config.toml
d_mlp = 512
activation = "swiglu"
norm_eps = 1e-05
rope_fraction = 1.0
tie_embeddings = false
init_std_qkv = 0.0394
optimizer = "soap_variant"
lr = 0.00349
lr_mult_qkv = 0.7
grad_clip = 1.0
warmup_steps = 200
decay_shape = "linear"
steps = 2310
dataset = "wikipedia_en"
Each number is 128 + 32 x the weight over its row's rms, rounded and kept within 0 to 255. Layers, rows and columns count from 0. The size above them is the row's rms in percent of the matrix's.

# layer 4 attention key, 192x192, rms 0.0664, rows 77-108, columns 0-47
size [101  99  90  94 107 107  95  92 105 100 110  94  94  89  97  93 105  92  96  94  88  95  91  90  99  91 102  96  97  98  97  94]
[[110 145 156 126 157 123 127 170 132 103 141 129 136 112 124 118 157  81 143 136 182  99 124 158 116 146 158  50 126  95 199 153 179 143 158 128 148 196 149  97 113 119 214 148  93  97 143 164]
 [ 93 147 151 165 153 144  93  86 162 118 122  57 104 102 156  69 127 141 164 178 176 153 172 124 102 113 110 115 145 125 124  92 143 105 147 152 134  68 141 117 174  83 117 137 129 127 141  85]
 [109 138 125 124 114 200 134 150 140 102  97 139 113 135 116 114 182 118 176 144 129 132 156  89 128 131  62  92  32 106 142  88 118 136 108 172 159 147 123 153  61 123 110 128  77 154 125 151]
 [144 125 166 212 156 129 113 138 175 113 112  79 109 154 128 149 125  93 218  83  86 181 142 124 148 185 138  84 145 104 147 137  57 117 152 114 165 179  87 115  85 154 102 134 158 138 171 128]
 [138 162  86 160 159 118 121 170 131  88  82 156 142 191 191 136 108 143 111  83  93 143 150  95  81 144 148  92 152 132 149 126 154  66 109 156 121 110 116 134 112 162 162 117 136 174 139 139]
 [ 88 143 113 118 159 150 177 146 182 119 149 124 146  81 119 110  94 201  98 185 108 170 151 110 100 144 102 178 151 117  95 164  95 160 146  86 107 134 100 139 123 126 148 151 164  97 118 113]
 [152  99 162 169 165 135 101 119 139 134 141  68 166 133 177 150 145 147 131 223 166  75 135 104 120 156 129 176 155 142 142 167 114 166 145 185 185 137 164  85 169 157  95  85  80 139  96 125]
 [128 148 152  81 104 115  62 205 143 156 133 136 188 138  46 115 108 115 115 105 101 127  87 203 114 151 116  70 167 124 135 157 122 137 108 175 161 162  97 144 148 147  94 121 156 131 172 151]
 [ 83 113 133 168 167 126  77 107 160 181 150  87 143 120 158  99 120 172 183 160 101 140 115 121 141 108 105  91  99 191 177 135 139 130 159 170 128 164 149 134 155  85 126 172 139 123 188 116]
 [123 115  89 130 138 119 114 106 148 143 126 199 130 148 128 101 109 156 116 114 144 131 148 109 118 141 107  88 185 163  91  94 145 117 159 127  74 122 128 121 113 149 173  93 174 107 136 124]
 [124 119 129 203 148 151 146 105 103  98 170 154 134  75 116 158 121 165 105 147 185  76 151 112  81 103 132  93 111  80 127 120  75 167 162 117 159 130 157 180  97 176 107  87 139 116 169 139]
 [181 100 201 112 124 133 134 160 141 133  95 164 117 101 129 181 147 146 183 130 111 144 197 155 147 142 140  75 140 176 116 112 104 110  98 201 162  84 110 163 105 140  32 154 233 151  89  94]
 [112 120 130 129 135 157 154  70 102 173 120 135 113 156 102  97  93 193 119 162 123 160 164 112 133 124 125 109 129 127 171 134  93 101 114  73 134  82 121 153  81 104 121 100 101 155 156  83]
 [123 100 182 133 163 115 137 142  86 117 122 154  95 147 130  98 111 130 164  93 150 179 126 166 103  48 185 149 147  83 109 114 150 123 126 167 180 123  75 111 164 107 110  78 134 122 137 155]
 [148  71 131 123 113 134 133 147 152  81 109 140 113 185 117 132  84 105 121 114 129 122 162 133 114  51 119 155 123  66 116 103 124 128 142 120 156 147 144 180 163 169 243 125 122 135 222 131]
 [164 198 121  90 161  91 134  95  70 120 161 110 104 135 127 150 165 126 168 194  71 124  96  65 114 120 105  49  90 136 123 154 130  67 101  88 101 143 140 137 137 137 102  88 121  62 167  56]
 [151 124 182 164 144 107 132 125 106  80  67  31 163  82 155 137 197 157 111 123 155 148 180 159  77  94 117 107 183 151 177  98 156 177 159 187 143 151 147 136 135 172  99  98 143  73 120 119]
 [161 144 111 149 112 126 193 115  49 162  96 141 139 128 113  98 110 123 148 162 214  95 149 142 119 140 205 154 144 134 131 153  78 165 116  67 140 114 160 118  89  97 154 113 132  93  98 144]
 [164 145 123 171 135  97 139 111 115  89  90 125 139 161 107 149 138 177 140  95 165 148 147 107  65 180 133 104 118 109 171 112 150 131 175 136  77 125 169 125  74  98 172  92 130 122 126 121]
 [117 154 170 123  92 156 206 122 133 145 133 153 123 186 112 105  83  56 136 139 130 163 151 119 126 144 177 115  95 127  95 101 109 145 173  97 162 169  96 149 107  74 114 138 167 116 155 136]
 [ 65 156 143 157 141 104  44 119 155 116  90 148 148 152  86 184 140 121  92  98 100 154 104 121 185 121 134 150 139 183 159 145 179 112 134 117 169  95 113 123 193 116  62  97 113  79 136 135]
 [ 97  87 197 129 110 110  96 148 167 140 144  81  77 118 119 123  92 141 101 123 126 138 101 169 154  72 142  76 127 123 173 172 125 135 132 186  93 118  99 117 161 102 121 196 130 127  99 205]
 [127  61 152 123  65 117 181 136 100  99  22  99 103 116 160 112 131 173 123 100 134 143 178 147 125 134 100 137 115 136 144 147  99 121 182 129 112 100 133 155 136 121  91 203 113  91  85 115]
 [113 105 165 155 168 124 130 131 169 133 134  75 109 155 120 157 147 169 114 160 163  89 105 110  99  26 159 134  98 109 131 103  82 132 133 117 141 159 122 139 196 123  73 132 124 125 150  90]
 [ 72  93 147 155 197 133 142 116 105 176 129 101  93  79 141 107 110  84 173  87 169 100 161 154 146 144 150 146 179 178 142 112 127 123 158 177 135 163 177 111 155 151  32 163 160 184  79 132]
 [118 146  82 112 133 135  88  99  71 116 179 132  79 180 101 113 121 105 106 115 118 121  47 119 111 138  65 167 131 124 157  82  92  89 131 177  49 124 168 132 158 118 206 113 105 144 120 141]
 [124  79 153 113 157 115 127 111 137 110 136 118 104 157  82 132 149 167 130 180 156 109 131 119 145 126 145 140 113 128 137 123 134 181 140 132 120 173  90  75 115 137 100 112  93 121 176  79]
 [114 155 122 121  77 117 144 182  77 133 124 133 148 157 117  88 158 137  82 139 154 134 151 134  98 176  85 121 158  66  81 124 125 162 172 132 156 149 197 104 111 154 240 140 146 100 159 121]
 [161 106 168 108 133 129 183 125  86  90 124 143 133 121  78 123  49 168 115 135 143 162  59 128  73 114 150 126 143 112 132  65  81 169 129 139 151 152 144 101  87 137  79  86 118 127 153  91]
 [115 136 150 157  78 136 132  90 145 102 140  51  54 143 168 169 179 171 134 179 126  90  93  78  69  81 186 104 107 169 165 157 109 170 147  93 178  90 145 137 184 125  87 115 133 131 116 127]
 [ 78 161 142 160 163 132 162 139 110 159 162  52 145 145 164 196  81 165 107  76 126 142 154  78  86 118 143 122 134 127  96 156 128 148 101 106 126 112 143 101 159 139 146 193 149 119 117 157]
 [109 145  95  98 145 153 103  83 131 152 179 158 134 203 170 160 123 110 129  77 105 146 126  86 111 152  98 121 131 149 178 117 149 140 131 154  73 200 130 124 110 109 121  99 164 145  69  72]]
# layer 4 attention query, 192x192, rms 0.0637, rows 78-109, columns 0-47
size [ 92  94 103 100 103  92  99 102  97 111  97  93  98 100 107 105 100  98  87  98  90 108  96  86  88 100  93 106 108  92  94  98]
[[112 129 167 107 110 174 107 136 165 119  66 129 120 130 134 135 133 141 153 116  92 114 108 187 112 126 205 162 134 135 180  97 147 216 146 135 114 134 135  66 115 124 172 169 145  81 136 157]
 [194  49 100 151 137  94  93 150  83 152 109 139  97  92 189 176  98 113 143  58 112 103  97 141 185 170 160 114  70 146 135  93 102 166 114 160 124 134 141 169 173  82 146 119 165 124 103  85]
 [150 150 126 120  87 119 111 178 102 132 198  97 133 147 120 118 145 149 122 117 120 106 152 134 143 159 143 143 106 112 147 132 147  90  66 138 196 165 119 154 155 159 116 165  86 151 166  69]
 [115 112 169 157 160 135 135  83 151 171 147 139 135 179  65 102 109  75  74  98 161 177 121 127 173 122  52 139 110  98 122 133 130 113 140 118 127 107 159 113 120 104 179 153 138 110  50 130]
 [130 107 167 153 115 166 138 113 128 159 111 141 155  81 169 178 119 140 169 121 173 132  62 124 108  74 126 157 149 198 119 134 117 135 105 135 131 116 188 102 113  78 148 127 107  60 126 132]
 [ 77  97 167  63 152 180 102  89 122  75 119 127  56 115 114 166 135  89  91 146 166  96 113 101 133 166 105  88 130 169 119 126 144 182 158 133 118 146 206 146 179 203  78  98 142 136 123  95]
 [115 108 143 158 172  99 117 119  78 109 139  69 124 110 127  81 161 137 120 153 152 197 176 175 212 170 121  97  69 134 138 124  89  96 154  97  87 158 126 120 138 110 132 127 141  91 132 176]
 [150 111 134 124 156 124  91  71 143  61 140 156  86 112  82 129 150 118 131 132 137 176 159 154  98 156 107  96 122 188 171 138 118  80 159 129 115 160 116 146  94 164 144 177 132  65  93  78]
 [138 175 141  79 134 142  96 132 165 124  91  98 136 136 165 116 164 133 156 143 171 113 135 136 125 113 195 161 151 135 179  92 127 141 108 141  96 150 132 136 140 170 198  96 136 126 145 150]
 [152 132 147 158 133  89 203 157 145 149 101  69  43 147 163 106 117 117 162 102 120 162 111  95 139  92 132 109 195 128 109 115 135 147 128  94  55 127 114 129 145 106 105  82  62  93 141 123]
 [132 155 179 161 144 128  59  88 149 147 116  64 144 107 173 167 103 138 140 144 167 170 142 112 122 148 119 171 148 128 181 109 135  73  99 167 108  80 143 145  81 133 157 135 176 192 129  71]
 [115 154 133  97  59  97 136 157 137  93 140  74 132 113 117 160 131 139 101 155 122 116 121 123  41 128  54  92 155 147 162 121 105 122 174  81 142 155 142  85 148 117 164 135 165  88  99 154]
 [159 147 155 170 112  63 125 101 144  49 139 101  96 150 120  73 195 105 134 180 101 101 114 184  94 100  84 105 198 151 137 164 141 158 139 194 110 151 136 116 106 131 154 106 162 137  91 118]
 [125  88 149 131  55  96 142 145  81 165 156 182 150  94 148 132 144  74 142 160 130  91 125 197 134 123  90 155 158 111 155 177 160 149 175 108  97 114 136 158 116  95 129 101  83 144 169  82]
 [ 74  78 140 207  75 137 127 126  99 106 151 128 146 123  91  78 141 111  90 106 146 153 132  83 128  85 152 160  82 125  94  92 148 132 127 117 157 120 127  82 160 102 169  86 118 108 165  39]
 [160 142  81 181 120 109 182 119 123 111 119  32 179  69 137 144 125 133 104 110 100 102 139 140 109 132  89 129 222 119 122  94 170 143 125 135 107 107 113 135  89 130 110 166  86  70 162 133]
 [148 102 156 156 116 122  68 136 163 230 154  99  91  85 155 121 130 108 156 108  88  84 120 132 132 122 136 163 194 105 101  87 169 127  96 130 130  55 104 149 152 133  88  88 128 136  76 129]
 [ 88  65 112 137 145 150 149 128 160 110 170 118 151 143 102 123 134  76 127 145 177 166 146 115  75 110 143  97 128  75  92 138 140 141  84  95 136 102  63 166 187 150 116 162 147 165 130 110]
 [137  49  84 100  94  88 105 137 180 116 100 113  95 154 106  93  86  97 118  77  86 125 138  95  87  64  71 118 117 162 108  85 136  62 134 134 144 104 118 163 108 144 156 142 127 152 140 117]
 [164 187 120 123 157  51 116  83 101 100 134 156  94  98 127 125 110 145 136 131 110  74 151 189 134  85  79 135 168 165  30 101 179 159 136 162 121  99 117 149 141 114 125 162  83 112  99  99]
 [163 154  95 123 120 156  84  91  67 144 117 173 108 139 184 157 168 135 106 154 115 148 129 176 157 172  95 105 128 113  65 148 131 220 154  91 122 150  99 140 143 160 110  86 121 171 128  71]
 [163 180  86 166  82 156 108  84  51 144 185 105 160 123 178 147 124 156  29 150 111 143 136 105 111 179 118 135 101 117 146 121 104 136 112  47 102 115  93 116  92 129 123  75 131 164  89 103]
 [138 115  97 130 136 126 151 115 101 130 115 185 174 119 158 126 152 146 174 123 145 156 165 168 148 110 179  87 182 100 139  92 185 146  86 144 108 126  30 177 186  67 111 113 114 142 139 127]
 [107 157 107 174 113 146 142 112 110 148 103 172 153  87 143 150 141 168 154 123 161 112 135  93  64 115 115  62  87 170 144 146 163 161 135 123  94 140 138 137 181 138 172 114 108 119 109  98]
 [126 194  66 167 122 134 131  78 124  65  77 160  98 101 145 125  71 100 169 113 127 147 193 129 106  83 133 132 165 116 149 166  94 123  78 108 113 185  82 131 140 176 132 132 112 124 121 117]
 [132  90 128 137 108 126 128 148  94 164 170 162 169 120  92 144 168 112 137 148 122  98 108 107 186 153  67  79 115 103 128 103 150 168 156  71  76 187  85 134 180 158  63 124 109 167 109  97]
 [103 154  36 129 176 123 174 154 129  99 156 120 152  96  78 146 122 117 106 172 100 117 162 117 195  65 150 160 184 122 137 137 147 153  99 116 219 143  96 106  99 119 106 116 105 132 110 146]
 [137 103  75 131  83 134 108  95 100 144 148 159 140 159  91  98 142 155 151 113 165  98 125 123 154 139  50 173 159 116  89  98 136 184 191 131 102 105 164 132 161 127 106 106  96 158 159  66]
 [ 73 175  96 181 173 143 132 173 186 115 137 190 116 124 201  73 109 148 100 123 164 147 165  81 168  99 162 152 119 128 121 139 180 135  68 164  87 163  94 148 112 108  98 110  77  92  94 108]
 [144 158 103 171  14 139 154 162  95 110  91 125 141 141 170 149 123 154 105 136 130  93 105 126  85 184 107  93 143 152 151 104  76  44 118  97 136 142 112 178 117 129 163 108 107 149 109  71]
 [118 154 102 157 139  81 146 102 136 146  99 158 102 124 131 111 109 105 153 120 130 179 125 131 196 181 118 100 126  71 170 176 110 123  99 109 158 131 165 153 159  65 133 102 119 143 122  77]
 [ 99 114 128 115 157 127  58 141 142 166 104 102 126 134 112  72  79 157 114  90 113 151  58 156 189 111 112 133 109 175 150 133 106 104  98 127  94 115 113 166 143  90 115 110 158 123  49 117]]